config.toml
num_hidden_layers = 13
hidden_size = 384
num_attention_heads = 6
num_key_value_heads = 6
head_dim = 64
intermediate_size = 1536
vocab_size = 13763
hidden_act = "tanh_gelu"
norm = "layernorm"
norm_place = "pre"
norm_eps = 1e-05
positions = "rope"
rope_theta = 10900.0
rope_fraction = 0.5
qk_norm = true
attn_scale = 0.125
bias = "none"
tie_word_embeddings = false
parallel_block = true
init = "uniform"
init_std_qkv = 0.0344
init_std_o = 0.00674
init_std_up = 0.0344
init_std_down = 0.00337
optimizer = "adamw"
learning_rate = 0.00168
beta1 = 0.9
beta2 = 0.95
weight_decay = 0.13
lr_head = 0.00996
warmup_steps = 450
schedule = "wsd"
decay_fraction = 0.621
decay_shape = "sqrt"
final_lr_fraction = 0.0
batch_tokens = 131072
max_seq_len = 384
doc_mask = true
train_tokens = 618300000
max_steps = 4718
dataset = "wikipedia_en"
Each number is 128 + 32 x the weight over the matrix's rms, rounded and kept within 0 to 255. Layers, rows and columns count from 0. Numbers have three digits each.

# k: layer 3 attention key, 384x384, rms 0.0681, rows 78-127, columns 0-95
# q: layer 3 attention query, 384x384, rms 0.0724, rows 79-127, columns 0-95
# v: layer 3 attention value, 384x384, rms 0.0475, rows 64-83, columns 0-95
# o: layer 3 attention output (transposed), 384x384, rms 0.0454, rows 64-82, columns 0-95
k78:148139132189156149160109106140101104164178129127203080069137129101152145155120138162136152197107159094125152195127061173120151163128098122092135072051168182084140067116132061105051079142130172091086153074091126048130103221104153096143116100109130155126126118107111138148138107147125100098
q79:133122155131098135149130170140199125120142118160160087141178114145141113120156136192125159135119114149154106112150106126104172143113112139138164124126062114137080129114125137123162145114107164103137157080135155176111165110161174157103151160122075143077109136145067104102148102070147139153
k79:077196119167121137125111121115117112127074119150174151105154120128194130064148180145132137115171179130118105133097144141086071166132080118113135107134121109124170128152173126081124110161169125139122116095180147121094170131114127137168168105143138132131139122131156170099098117114131131103
q80:075098165124114137135162118146133128133107150181116121128141084103161154164097156083184149154163141140117146144160117141135130112105111115133098139107152106158108139125107132122096055120067124154169136138141125195160111151086084107121102114125148114157142111146129176141141121112092165089
k80:117148149194128118119139100125156100151074129132171155092146162136137114073143154099130141091139173185156137135117141110128060118103093107120164171163125137111129174146124142125138121136080133198141126123138149105081119127096083132117110144103077103107149142133063164112079113137131109145
q81:143144106104100059110146124158066146088138102084091159157118144149143111075131142092072083125128147098103126148151152060123140118104136142140149166135095077192117137131091185138171099156106111179179077186121085139122147103144088121125137104118142139123152104132141157125124115164110095152
k81:128137140060020187103153145139154158130083163111028133181111162102129146144127153076028085111082106132037142085162172067143112168114170186161126111115114061130101147116158186124181168126136055134135050173081144183132077019131035077085095146080096118123182127122120101135170090118158185164
q82:112138126072133130156130147099206096129128125161135148119114164114165143199114086166177149142112127128111187113149132187121143109109132141051152138085106204153092102142137120159068121145152102138098120104112169073162122153116132143123128119161159173159146147119153128135154151138099092139
k82:145179100172150118159095151107163069163165126164162115129178110159166110122143197160157134086104211154178169064102144165165128111147096080125163134128085191098127139161059077142156127127050170158137136027168109175109168161163148180159123075103212127142139143137113106080134166188174089115
q83:118079130128128147096123094148161136159133144137096111115086148105085163150147157111095143169128176116109096102098119121118140103111108103168078124130149092145142073138092100135150110137075105125193157189114118167153114108087110135166116116149118126108177107104130167116096104091130087122
k83:151156156100139124159124135111120111141069143152163170132121130127127132161114094141137103105149137115097144128111086131103180109128109117142108156103146141158132098093120138177109145193167151136163082076129147169153147107125092151064100150129128153150130105104124147161085067135092082111
q84:170088055108162150129109145083049109120124106189143139096114116186118123083183131114140142177107040118118090105151152118173147114141158107213160130142121123196095131124115118119140117175180080181107168156108088082074158147174134158111165104105164104135122089161242110092070110145184058074
k84:151109135224132074139104186083082147120161123119078119120121115151113124100140161180090118120184129140148131142139139160090113145103094152058104153164066173153164096114171119177076116150096143168115115086105181079103176145082113190143152179166159181151064132138097171095195122134132156169
q85:106147113158146082113149137122099170125125108103113128133053149132144121115176190136139131060127112086137145093155075125166113140136131065135137139123138081164166096130183130149108070114066160126155151122153123107192080105128119130101142166136148165099158164090129125082097104171135065116
k85:187155118141147119168106155120135084109153088114126127122155125110037149151072143127062161140094138178129106186172130114143106146077102125120117131087155150095110121043101124104137117148185132082141083117070102132120179080112118099143124211126082187200126103126131135191081091131118081068
q86:104107158177129113143126126159114109160072097108116102099163121092085086131113164118133110140172137141157153128128102099086158135126174157122113152103161117115135106194164091119142115153115151137140119144154122132062124077118077137115170125149125032078121100129137151138154153141166141109
k86:152177092094117152108156077098165139127128143130139158122071115136119144114152088148118176175059112177162076091178136112156110158129076076129173198157140127116093128119157112138124094171161092149135160141120107154091138145139169040110188121111060139113130183105115201088066120128227155158
q87:103151128133129119073139171149109115151152183091096129152153107091087045123083161078109111139111143123073099094074134122097142126122119196135082146127176072128087149137134162119146123130150115172103155145138149122093141111138060163133111123102132145129061134097094149179129130115086162146
k87:123087115057088122118140087187158095192147130156110106140164137087089137123128104160132129087157142172176102075100120129170138085134137139143183114129136102087147132201136114163154115106074133096101121149064079153084135098113158090113065131143077071093174126125049140116127091072161148095
q88:150144081203172120154121036046149159173114142132136113060120224164150126042048145116119132132112149113196162154125085164112110077166096057098133172116103211223085120160135055114096102138195129173115113102160110020093127109125081089108158151152168066123108206191199095089107132218230009102
k88:139156120139128076143091164122143102146128138170164102089088085133163168122124079125125126136101173105103144099142127145196103121101161136158105145160116153139156073164154142116131192138129198101134124105093129131092123056151130188113133139122172147101148132128109113103125100119153094171
q89:158236112148132146110132140160137125122100119089143137095054122124158127101113144121045104121125125165132076135120139151144149151183149111119101120099111161166136113221146135151119177152154212177149131110165038056117102116098099111131149193146146122097081127125152116116107149237142171103
k89:097092126183090054086154132125085159119037183142123101108181124035083156095117132149106074161133159125110133154155079160136069159047192139105155145121116145134143158140158124102139118116148118070123103104104128117105120134118157135123148164127140171131164132168087123088147079160187088171
q90:104156126153152169116172123083116109111154145107154155124096075154137164140122096172098061141137130149091050146169127093144149125135166119151140106188106103119142183179137148101160134145115145099111155129181045154121060095107109136158144184092104161140118122140121137129156097158150069191
k90:122063105152107106131123180154098167158090132115036159146152129161117104114026134126078172142181171144131110118143073157092204134107179186145068153105091109137135131078109125149092154112164094102173106144100158123117156127106126171146135150094143103081111120160155069136118131168120119102
q91:114095084206138061143163103169181082107117193189129182123167177141112144155075105155202101195063143085070088116089182150161118064173206192119134117085093114171126088153118061097131100143116124147167125149056053135079115116171168064130106192171214081174098044084206050093161061153198098138
k91:106113182129105155137109117118111106148074168136111119110098176144104171122165055156175136085135156124077137158098149093109095140134156126170136162123166154162145152128130096134091133102122148106098110114144194089085084164143127077121158145190142098122135151113105174226141152135090117109
q92:102121153082118183089167170156100148109203137075078102112028098111088208103096129123155164141135070170138084137151124100141170139086117144177133054093113117140152120073087104178087116128152128100121164138116118183137069084123129122122093128160115166106092125170138129168115099128059101117
k92:139167154111139095119139132140116165153152133079145170123152136152141132183160108161130160179108161140105138103154071164126102128135074137151136139117137117116111126093156171142089159147142121217088121151124145105116095128163137121127086163085109200131154124124154126123100128120142127143
q93:110188119125094095084123084102073162121178112140134117135137084149111072158143135152091135111157121136140079163157098138090176177138130104075075104147108081167143139170127159072215112115076116119093155102147134176151101170132163112127131134131109242165151204101129116096128095140127121191
k93:090127105144127133077144130131146160128065107108129106155130162129119098089141145126077125121169137055157060149100119139104117128148150115148140184164133141118108159113155129087111122163097138138129086131174050098094194114074097099119111112137112157112145112170116108172143129111128037095
q94:135103143143142137106151136116118109150158073135152083131141177127102225122063124103118123130143115188190120154154116131075095045114077088096170106130167177116094122164154159139124119130179087149125104119195109156117163133092150136110143096159153173149164141190095147119159144112110103159
k94:173085150111091116121138158090097184081121123145195112135130133135180101132084120093085159101138128090105160142123111136126150100142111104120100122102112066107123106142098087136067128086139168138120116146089080122159086109140127110165194141133168153079143144156184082135125152125175148113
q95:191097107106131127126173146118125138094190076123146095140111173022092119123103110068161165171169098111132142090168075150187095168090120100124142082171116116172093082099124154139161113109140155129102109142090094126164144127143142094147114127141129154161089062158105151167117157109060076074
k95:130176137135166130097218155121130111119155081087181100084132096180162096117119198136145102150118095136122133151162122158093090143178035113098132135183137109128134130112174165133065114118196088140075086111164131132113069167122131080138100062088110162121088144137178113135094125113047125123
q96:172114146197160165052112101124081205123130182052106049195097095148137145154130125107182171130121131060147084099157137090157149148184124193160168131126163061159147199112163067099110098136155111075144168096074128142216052103121109070121087173127115107142089089033087117151099181174102063098
k96:161096139118174094131119166175142118149165095072137156051089115198058146157091103095161176109155094137123118149089135158079182144137107194092151097097101162160065102087135064116091161160141178174151078156089129066058111172123161121120133162167111149142120104086146130098119144110110134123
q97:163168119062120167145116181141154144081158132106119138148130130129143119159171172143143120140130150074104095109187154143164104158105135149114115135094124143077136148097108151125126114083131128109143137095135096156192167136131128136197120133135140147133158140120107101160135146112108129132
k97:125108114129145114130151102142084136162124137104111091107094083143077156069119154113171108110097120130092119111149107145155146098093130148169172090092144113075079107141157101113163149059119125109099104150104161176160091142190138144096089149069079127131144129118093089126101111112057133128
q98:133143178107110144149079085103173117148111055138137175154156106156091098100167095139088069143101063144151058122097170070162182135053147157129100137190139121092116116168114145150116135130110047073177148098203216145137116186102136121133118101076108174122144175145095166201120103112061222171
k98:086115066077111051164138141106106143098172141155062194125107107100121115121127134172145140103090134098138141159096118126113143104110101134135143117098105132112149111100100149107151162128157109123139181124155134090194115156127112178156102098115167102091105103090164061101163145093156115160
q99:123135133183095174079081110086050186179124095010150099171127157153182155118143080109096132096152151127071189176098139075148193142099104100147144076146109052149110089114134146105163044148089139097151101209107175055121158139083120061075100101143081082134146160127171127124149111077118042185
k99:115180124141130043156157128112171154085140116131125127057156149152130115085094157120108129076136125118166132154110123160139079178159104142104174162138103150138152096115194145127091116187178153087094079118090175145123104103127141152139154169074095167122081164137165153048134119126098101189
q100:091162106068093139173143114119137091128200143185080109085130118135104147196127083140140102100146087141113106111089092159137147126075137138119074079145134136126098083125149133115116132133154126107128106089125122184149153158141191155132145129119126202127074126102111132185100108102111179207
k100:182127130105120121143124081134157088106160146156129175156175171159159153178092166118172106130115128205093166206089081129097131169125136128153124106091137077179202123099044106132164118106106135116147147061151179125079086172163128209093099101114212074149088141077131150178120191114075192111
q101:109177109087113160103104184146152156110159148145115106132099113171185102094099092168127098114138108121189162152148175154139135150139133090138180068093145163117095103084089113162153125087133168102111186117089120156169172087101179158140151151112164144131129094216099121152108102086136106138
k101:125119114117146104117141099110139181167104092131128124091158153129146167102139151099132169177186124146097131131101090130097091149100102146139118162131102120125191143139113184096161130134097142175138076132130159129127145100110121136151094177098087165140140156167149169106104155142083113132
q102:107164155170101099114177081057098155086112153120155135155183154099112109169091148114113080137181234108102147152111117155144056147142076149113107168173117110144177122072145122083130062159145156145127135097141119128169066159128127091163082180138143135094085118099155136193124128151152091144
k102:145130126174133109127137086163152092162124120073150109149172115166112163110197057123134141064055096157174083095131122118147131188140161179103165115126083152142121168093128106164059157138105135162144136156106089158120152075147105144115113151133101131146096125185090085116089124060063124107
q103:089091187172118173126169134118064131160131105130120066156112164119116132139117133059130148118166132113104113145101111080122144107154146138137074106118156095129078069122145110119132121153089118125154132170024155104129086147092152122111090136132118176113148113089174136186122163085137128110
k103:162076156070147087137120187127144138099078132094141124133142111174105092125192075184127118127093108144065123146108168072073170131152121145101150132143103137128094131109069107163118130124165174136115080152163083136123113094129111077145118180151146153113134165146167111103109149089126090129
q104:138116127219145057150135154149129119144103199183137107101097174095125103130032146190166165138143148085150121136101116156108094060240138113100115163117158138150120127175161082091088124136149161133153156099120070130094028121094182154108109181157177128111128155118173102144143138158176108147
k104:136104167139128203115153162197063061166117122198103133118117138039119154110137184126119092170119153155115109148109119142095146086109170096194140103145226158201164116181115100162154155096101105111179159150074093122044099155097151098104079147068201134093192149086122152195144154188155148088
q105:116109138117139054104138141152056130113079170086123105186119099109114079138092184077099137133104141082186074123129175141128186059134123126070078156129131104136103149106156150124152098121160105101137146177158111131111057106154161130137100165135107072133169165109132168071122129193160145098
k105:124109103125133130070130098138194154119119068103147147140071145046140135152158103114118120168118092118158159127105107109148128119088098140171131106123135118180107151091087099137116107140142092134134155153127095111118207107154077135093153153116171109194137101145123139163171081136093073134
q106:119082164100147120107175174152101125178108141109111116102134135179176156130158178114096134112124104122138085082137122115190182137128127162092110148141089101187108156143127144127179142185148120137138106170126177077114144137126087118117107075181116073140143058140153114116145114130105098139
k106:125121115140090080098096112075196123140135139122119129089125094119103073116132173185154146099136081116139179093131145089157176150071102121077099147100067163127106095144143164132115220148139128131114125085103121084134153103157142192136199138189165130161099180128057078132127123122212144158
q107:208179137111101156110147104153090141093151150119123144122149047131159168052123085116108143070113118120119128111119147121157163171070089138157137076148109123178126137018095143192130154098196136154139121124081110094147144148211112103141139124136111196174147136146170082069118108120079053105
k107:118166134087149118129120138126105195099113171063154128075141145189180099151118165173109055152120124089107162155122148094123093180113176105056129126122136049106090087063183166146146072109113120144069114046135119176193160129109083172087131133155088086085090141123129114090092178073114147143
q108:123070152090104060131054149141097122091094138121080096107142144156124067053148132152161089096098185124140129120125109156170111110115074144143090137090118107111114090123129101109119158143139128083167151141161091127114094098158130186123106175086121118106180154131132138107097211088140139129
k108:131116115135144146175140076153158074130128147088120165141159087122115110117136131129128150174185154111132101069148123152097126107148153126103119111061080134107146172144100113167181137189165142158243119125108088125200134133112066126117176148101186126183114098056127145124153129148122179118
q109:112127189138165167176162122085122143105119112046109139174099099134134072091191128102118089092168137070152142113148165145081112142126159136129150159059109154149157185117049146117160102154120128205139157127136080110159149128149111079132111120146097157087131147088116176155149111153142158069
k109:127119137137136124122135100175125098146080151115115129175113157117149150141108102136127123194083108174093101133132131091139061116175137144157183097162176110031130076103157084100110118143113095114140157173105147198117085137111201098109145151116110134105167074182140152092114106115159109120
q110:218075122206112000076137106116143132153183229102191090160124151103091149163000132228119142177098235036145039114146166158164123093216101169055085130185096189145194204151056090130060118083202158128073145069046046053032069126141141083149155222218179135076098157104255071096065119246187000126
k110:151081088188151109124081165119153087109087089115127099158100144116131158149109080133109077125110155155071133090162181147129156123093163127120088191141123171070031112096117157130125145101091174165140122105132143153141194129159137194148115136130125090145126116134119053083072181142123159064
q111:116159151045109196176061081124142120100139106146094189171082100200171060036213092098054045122105129125137117084108112056120173190025140154186158120124147067144124109055132183130155111150119049110152128126152177148193135092157118104159128073050082176177159111188129179105174104082083174151
k111:140147124053105130129169110116100177057143128154077142149111139143126106123080105130123116094126123067135111154115138098117122147058147153152111118123076083137109103105131208086151110116120123134148096081151114068135132055129074150083141125135062093111091125111120111155166155057100167156
q112:149152088112116172133101175124155103105155113125114130097157125153089128138201120168211165071169113138187152161102080155125104134124140086113082134116119130072107087125143121156078097105114150102100119069155181137161222132103176167164125151107114164093140187143151131151165158146116141149
k112:106107146123174123164176144116166182100152090128174127143122112148200114167072139081144134069129144123068162114121090155071108070119056106180132095104130131097140161127125121115171090148114176111134120100163114105151084122137139104116128102102073144187100116102098157168100149109069134159
q113:163100127095169141138105183130148108118187129130145167106093135188096111144133135094173154116133104144127159105107134121136184145132190111108111088097077159126077124112103131131132172120118093078117120086050091117146158122118141142177135148112162121226119140123075148141131125092099141080
k113:139152122118156109187127163112090149088131146132131124117110123136119177117132117133103116084121097161104105176119108119089103104116119128108122089112166099115155099112151114132144106125136139119170056137130190117147097224198147101179146166153111155129136107163105157136160174148101135211
q114:108198115135155157119091156090140151135144126133115101116090110172113152098104124144129130150116097126137141186164151117145138178138078163190132143133126125141170168099123121156102113093154079092020140124143159175190107139116135123163083123099074112158090092150105115135148123108087119142
k114:163115109136139105146142105134120119146123133110128168144190156190130075086139102104163137095102091090146095147115118097130161134136149139115144142135141113117145079116122166139152141093086171147096093095146112086132154150122128170094152141166146137102074132086138131176102145123052205179
q115:120128174121100167145075196154130114146157125136100130206136162150170165122129112158120110154085102145114145113101112108086102125103072155188142129066121113063124125142053138128107155133135115065208126149130171136143130126168100130051103018168131119078116124152129180111202113145097128149
k115:122123155092122121161146140158084137082122184126110162113125080144149069129159064129148140102188145119110183136124112086149147126144136123112074100084121143097149112140149122168160080133135076157206100190104178120157130101111102128148118117078174140125079082160167164085128113142107167182
q116:175057125175157054177113148146130097176152151145094104144156132109150082171116152175185127123077085143096114104057121141187104093090128116132127140143104151174128132189178135140111122175203088107171106105129157083054103109220119139144180122119118087075105034170131128083192105203118067066
k116:147082128141138087121130138159157103151186137139156187092181142167100122195126114162118168111068156182148123116167167150105119150067092125109095106098108119109111093092093089133122134140127124094176144090102130123105124109139102180165144140091157100113133165136106129162141160117157222095
q117:184131164111082188124066144098114180163136111092136140098107109133222201124163150123062078085148103175107111170130158096141091186073059124196175101190121067072166125050173130121106163180117173108159109089205245108170126131136129057178146099108058149109184179126126139098102134079067135154
k117:126145116095126133163136109142155126155120144138122159106150117150143069124099106097129087116109096142102136145090102126131121145136156185040121077135066096127090120121137182116163142100118104161124118158109087120186139116130078152151169092139129151098059078135111119104125107094121175100
q118:126083162164194123100107110134149090127149088161135128090135152126128133153136122086102108142116160047116123140164182158127156123202168161111170126198129098116112134200173122108144101129105172133100080118104096116151149154116188124150122154053126084128085102077153066106114165167113081100
k118:153138144109105063178188164120170140144113114118093091107108096116138149103085108118079146172163091139177119135115165149145146116142105132031132149067103151086102163132097150142143125083175103091186114171115128143187189119089139145168162151097078139142118205078176143078164154155138130208
q119:089070096144130108157109065154151106120172133118133104138162078123064128171143152192113172160122149115114086144120100134094121117078123124089128102200141091119116083118142160130183121153164125116078127154098115109113182122139098158107108133063102216127101156157152156139097110119202124176
k119:072083151140140127142160201109065087109110114085133129152093084106171094135122164186090099124185163113181125122141143147139118164142111130127123197138162138154131141131109100105102100119138142129153128071199114081154106109100190145123141057175081091137134152094154141099094123172131100142
q120:035097140123148109123154108180140130141099126145110169173073114102123123181103136101072125148098145153120137084164145082176125113176109103149116134132126142144149114188147123167136112105082128077134122163173131183203092086085098152136103143182094129188144141098095187092120132146164138068
k120:123140099114145093162145154140100126093120104098162156151128114057137142130084103169118197095161157108141078167154078135075137136133117097204104138106150131119121118103117153127130175174156117092176115143087154089144140156139122156091130177096110155111174083163125070155130130120116077144
q121:119135089141141078157101156137139155121159169135133147075125110115112115184126084164175110142113100140127094186099135139122087103144179126090136056086120142136129095133092104138090092119123177073132116115088130145069162144184167193109229084050180112058042116121146138149131165139101133129
k121:114159156102138110059138131127111096116179117112110142143132111119119153136147146139103162097134126135171180185165112162145110126132112107109143116155162131095136121120135105116117091122139084123121177164108104139144124116110140099154148127144089107139101144147093169174116153126167184209
q122:133148164149118142139085120120095098171072148156135108097113112130124149118106186119118119161103121140141040171147147104156133108126145132100125112146078123088157184162145157114152107147103070144083120125167188132112138139111094203067120118109114069141090112151064152110210095127096139157
k122:074156124120109138101162125150110127163139147165087156131111167111090117131154060084131084105148091134164111124143170081165165063119167127147108185097209097151096076164077143105115107121127122141126156185121119120073167098122111157179148114108104136024125167107125092126119152106200185131
q123:097119104162134084118103113114135099124141112144110150105142142120072156172145186140109129199180111134119096142137098076153174110104153120128085156114118109114168111171145140129143178091097105116069091137183151089117170134114058082110116101152129124088127064113160174152182086122189130145
k123:112168090189135094136120149082122135159104177183105122130148174139096123135121087152124143124118141088160134135129135120183090139099104101134093228127136123124102135106108148147108125144102120095109069139090170079114094179128124207131157162139147112107039177127175118085100119161087099157
q124:117105100191113024097069087178117126153103162108162077107138165057043155145054127192138211134136188088150096145086146173165082094192067124063117134170103172131179114171201119095093172207212143091115089113130124129058085214187128040082126081207186175111150158061175120115110170165111116115
k124:146155118172126116132127150052111091123166139090150160121144101159140102097120158140166076089136130046143134152095153175162114124146140144066159143092099170172098136147096091158108137061127120132094146123183107106105074166101089188162189181145163065120089157104100084091163153125164116092
q125:103171194100111108183096113128125154159169122133085155164102082144175156143223183122127021102167110135111093112174147072142118142180132119141173133110160112073118119096123169112114124105128143134142105145152152141108131144166109130170130131110111149131120087090102161115114144133106171201
k125:160139146109107139153124128137141133117157120108118120192085146135109073223115068097143133150066074139096091155088171108125122142148165163098115105077175111063071104133129096107097145159118054118126176149176117132123104107172123052102189070111168134120142138193084119153126145110202154091
q126:142124110167125085127130094171134121110106168173102140137097150151150088024121139113128136116070131106129098120095143170167078078165149160121147138155168133174165129166129118124086112133155129144125145148129115133123078107162130111107105134102141124107115138110150095099133128204127155062
k126:134114123151117087109120198080075127133161119139143149086132162155139105152115127123139138129178171099150167134145137076148157097161183137082083109142109187194141090091068109109133102075150092096139147102146079063124142125077098185120109150106114098130121108104155045127187118163145041180
q127:069186118119112104163171148168114122120107123157088089126141117097169180148135132143160098098159092142135124182081076131171125090159110154090136126093116150152089111194172131187132145103137121062085096117161152095142172134124133177128140177100103155106099099066132156133141121156105116151
k127:162131174137153126087115111140130094166110113132152091102147141092079106152172148144100151151124129171162130056181129118146161153115132113170107173110098157111114097117121152116171075165135133154149133115105094184199149075134133122147165162141136082139171144158142083109125117135141107075
v64:149120109158135179112166073139056136171113185121149055150206105064125166122165084137095136094087092090141166155142165112067096099081139115113095109086156108109198170103106110101136063096160154103079091162124073147159188142088128161123166114137088142110131060126179145098158153145105101147
o64:105078137096135036079147100152110138164176158152087138153155151115122166104107160116086096123172190133116108119139115067123150144140199096116100137127087106160164101138124128132119154135165067102094179202093082109069125091100113147113120109073114063140134098181126107099129198110136126130
v65:078128099152134175194160116132090160114158130169125162173144157163163110114125114132142116113090083160176119168059096114071127089093071086109159173131107098137121125134116086089103109071114118126181117115140137157132158094150135171194116145109094092179140122123118118158137132157136094128
o65:127146130162086082120130146142153164134125089156109161147097138058130155102113103123099111141136066127132118117093128077102162112152128158091154134177148089177192111104152179082102104134103144137140117154146122132107155093132099175156107137157194105177090148153142139129149153112135103166
v66:108150142124115145117177148150077148124099147178127148130141125137191140134148101162106117106089142091139106167074166096136133144127155128151130140226160073155116117095075149161107184167109150159110201133183138153208173100125100116111107119152153119110132121140178042129131131177090173070
o66:162083101155128118112105138128131156124103114129127098119088131155141093172172107111114131113105114086136142110157196133124064128144103059149169111118151159180160137168104113169117103138087111109165116063130118130100156074110145114103174102129134151164118138116119141131155125189111171111
v67:097120120147139073114138050110125167106089142075116161121124136046122197158116107178086109149097156104160179117051095118155134150120105149095155186136204126056181106120100135141116174068142144130115129138114091116159148106159100085195100093162120112209078176135033112126102174143146141121
o67:133167066125161165067108161091134162168127120108111147122058113089136158132117114175095140165156098145142051135100113124114109133124141106105128070166096108204142111157106135173142134116124184123140101086107185142161159138140123079101183112228142097131030096104129075062129101162088123160
v68:138150140117132100124124129066123162085110137112122142081165107208167150148127089133068149084137134087070086103154110141182173116160103154156098121228100112139143100187102144149171178134120124110115146136120086117112165130123115120208137110160074110132145108119101187104101074083155126116
o68:141147174145176131109145105112052160098116111116099138143116147105145104113156101120098153140110097090168086120100090087150074169118131103112154091162166147140156141149091123122128099147135136084130133097103118155161123166156123082119086131107157122090073129108176117126129136166150088094
v69:137180159122143181104175087155086090112166131084137034084140082135109089158080107105154108122109133131098115141102143099123130098139142088091122068135085123133173102111125138062145170184141164087141108175118120123118081092179137068125092155160146064148165133138169138138181131148083118092
o69:165109165078173148153157138039152135106136131122172105153222088205118108121125193143146211175128161104108150150149156108101115103149085117109132152145057159094177142080152137120136129151083112124089085117120080131097168124111161091145068150067098175170158142184119097067110147108162125122
v70:092178129124103143139099079168118120122114138157162141064123141122132167148147087131123165128149163107131136171131137162123112119141110105170176138166127168148098121143126129136124090068152136149102096177083157106062168166136124115154178165180075159147108118112129103132115152139102177098
o70:137153135138106067172143088144162113067163128081135168121146170142131104084141108128178107094088148133166133143140163198094163156105105143138126109101163100136106164114096125114123124177156122125176107109131157172108091124150105146049099154076110148107143131165114134144129140171109116073
v71:160217062132150181134135171137124129148131122141101132143108113168143178145117168082064171128131175154158165071144089098125153129131096119134071123181097150133066157081161160102105116116074092115122157117148132067094138093103170101137064104117131125186085140104094070120113101112114097133
o71:119158147120121144116113098133160081157130128109129182131124136106146143101138103157148101107091088130077121203138087156142163068129114081113129172100137168171083188128129174177099159129085125148166046095098148100131112131120151158113147136118159180098155216134147098133109075082126213155
v72:102135097081168097078140132106145174100104088137141148088107110132106113099158091114135138147176090143115143100099139141115144188184146134074164166198086152133122121124108104070142120151177163110081162130112075160132130146065136106165158153100092128181105192173121194142151094092132117106
o72:093149176129149154058170091122120090132069190079115119157144145125106116127121115116126131090090126054113200137155151162119074110140126134134181140088131128150135131163115151163143107117109144129157126123136094155142107106082141091119145169108127141111130163113098086182121150169109146123
v73:097165122145109147105147164176202101129126109169127153113060144123122134118088107160105146143139120107156111130114173146149093111108140095110054151124102126139120156135131169196137188163140112136168137130116026099143098109114127098137126139077130116127110187102118096119091186127081114090
o73:158130083124150121072083146113100143118121152179093135104167099167191150148134124105107171092127139092098129085065108155134073123091138081138119092127150147109140105161067112138122182081155134090161114072088199133121138153118180083152193101128143092130128107130107122149081074147092149098
v74:113107143109118152109120157110079113121100137096102096184141154139146171128149125099146144160104150164159126091070121162033079068153155116074122099127176127201134148132103122084137077111179176139137142118134110149081164155125066168165066050099155102186111133137099204138178129162062123142
o74:120092135116148086125114107077158153080091186151178169106166137143093112120142182152094168131155135112125109143226117177119140074150066118106084103134124162096134103138154160134095141188095121091123171131161094101117146092135136163130153131111124127114172080212123132131150149083164121094
v75:123130114099160112089152107118130128121173116156112126193128096046112152089133128155103101100093147095134130154117117106089104112128178141186078177096148093080153156133150153104087111075119177150104172153163097138105084123155113126142135085105126064027101034182109074094154182091169125112
o75:147123111123153133132159113160107204116070109148085080093140161056102178110144133125085124141107094134100131123132126119143201094073179108119132099134168109159100115113137131177115138105150135174175101133067109138120165142138125109154129137134081109137122104131131139099113077084097142087
v76:148127150131092107079121157098162153102141106181122162145122144142138127141076108132101141115030113135055068116167132138143167180124170207136179107137107091099140121146123108124144119092112134128099127111143115173190136098131129158078145141120115124143097048153171094137125118157120138110
o76:144072170108156115089148108129093150109086125112075117139094181144068089189101125112131174136125091095107145100080142112156099173197109116149175126124185156210156165161113112136121090112102077156166119127184097150129152114170088085143103080105157130124101141107159153090128130200105119125
v77:131141084116137078139152195129126117141122101174122090140123170193114089116176157163126115162152190170142161184157109157201118079186130104097147155135121113147130112126127139162099131125129146120125138129083090074111073144087145087118139164090102128151089136107110130169098085055081116154
o77:126122107128166094162156116160124111133112136110136091119215126137145143105146109120127134165070166126135152164200129198169074110067106143116131112101177132115094122178131137124127150135148094120100107117118121148124135132107141183096151124119130135143160082159131180167104115203105158078
v78:121131187151082159142124156096145162143155202152140113149087128147134068129102238160108138108118123165157119141083104146139118076121125134172123118082165102172135070046113174156137124174173123153143162100162137083191061123185140115104141079161164151108138162142144097112175102117161081127
o78:092131125129055116164076158141108127082137146182144108119131129125169130161136177124106114153173162184102131113152137131130116142095120122126087107133102110124126128146105111090116138175169101150096148105123168125098118098166173116173196123188167198136218079150141148151120109105147110136
v79:101177120126166086142161077194102163125150123144122128107108131127078095081099148078106084157166152179149122091164137110062153129091158127067140146096144141175150088075099117147157198138131178119139107140120085069069144121083158102120126194061106144142125182121111136127152200121126110097
o79:174151092116112135156156177159134106159101137125088170128126144105102118134169145131138117140113143151115113151110090137176104130108050126117123096160149107135104152101157160133161091106159148091086096172113156115156175186112104151145115139165150166139131099146113167109082128152107094075
v80:158088129104130130129135183145153085119140172122106135090112124092153056112105089140125116118136129180156066128183160119090133097145101132097145126068176132161116130143180146145114103142113140120135084123123110127060137143139183121183141082102148091038105103148130118102180152079135146135
o80:127152155095116123135156085139098096108136114112130128173196139136131102179138100084141107101150144104103210145156142147174142112109079135155130106135156151062114171064162140136138144143144090115142155115165068127118093115102100149116105172100092150110109060153093159200149160118118119093
v81:111093147152118091134166143168148121093079108141118146102145092126134217111142133108069144130115115095097106156128172110201120112076106186215059126108140115125136123117155092139115119126126135177137119189079094104149086150121136127097119052150179139108130105121178117138156137132142171124
o81:141101089134077120184133126120159164179150096169132154156071095101169089123150127119116143112155108069108110103114138110163180110149172142136093071175132123149112115134138119132130111115151115091169109141126179148154138206119112139101192065137126105162159150117148128066114109121088150118
v82:124143120105128146155122124175115139171112144124096083109128118139067141102103081143136161119090108119142132110130134115169147167124164058130123126147095128139121074125112131130051137122118141155195131113130113128151123136154122185110187147154105137129084095110152058157086172195115095082
o82:125150136094141134107125104129170102140113118146143147134148163170132167144046122118141178107148127144130069072109134091145136158128110105092156088133130109170099130128118167124092129135105148104133160137121159120120088139095175059195122095109134131153121113102142107121131095137059130125
v83:109153165097142122148107125185144126126091109139166127139061193117102117115061107090091132107103206137111083144183104123161142117160130142137159136155132106133143119127148104130121122119126126169160187139144107095115136130141059130108101111102153169053050106131090078137185180169115113095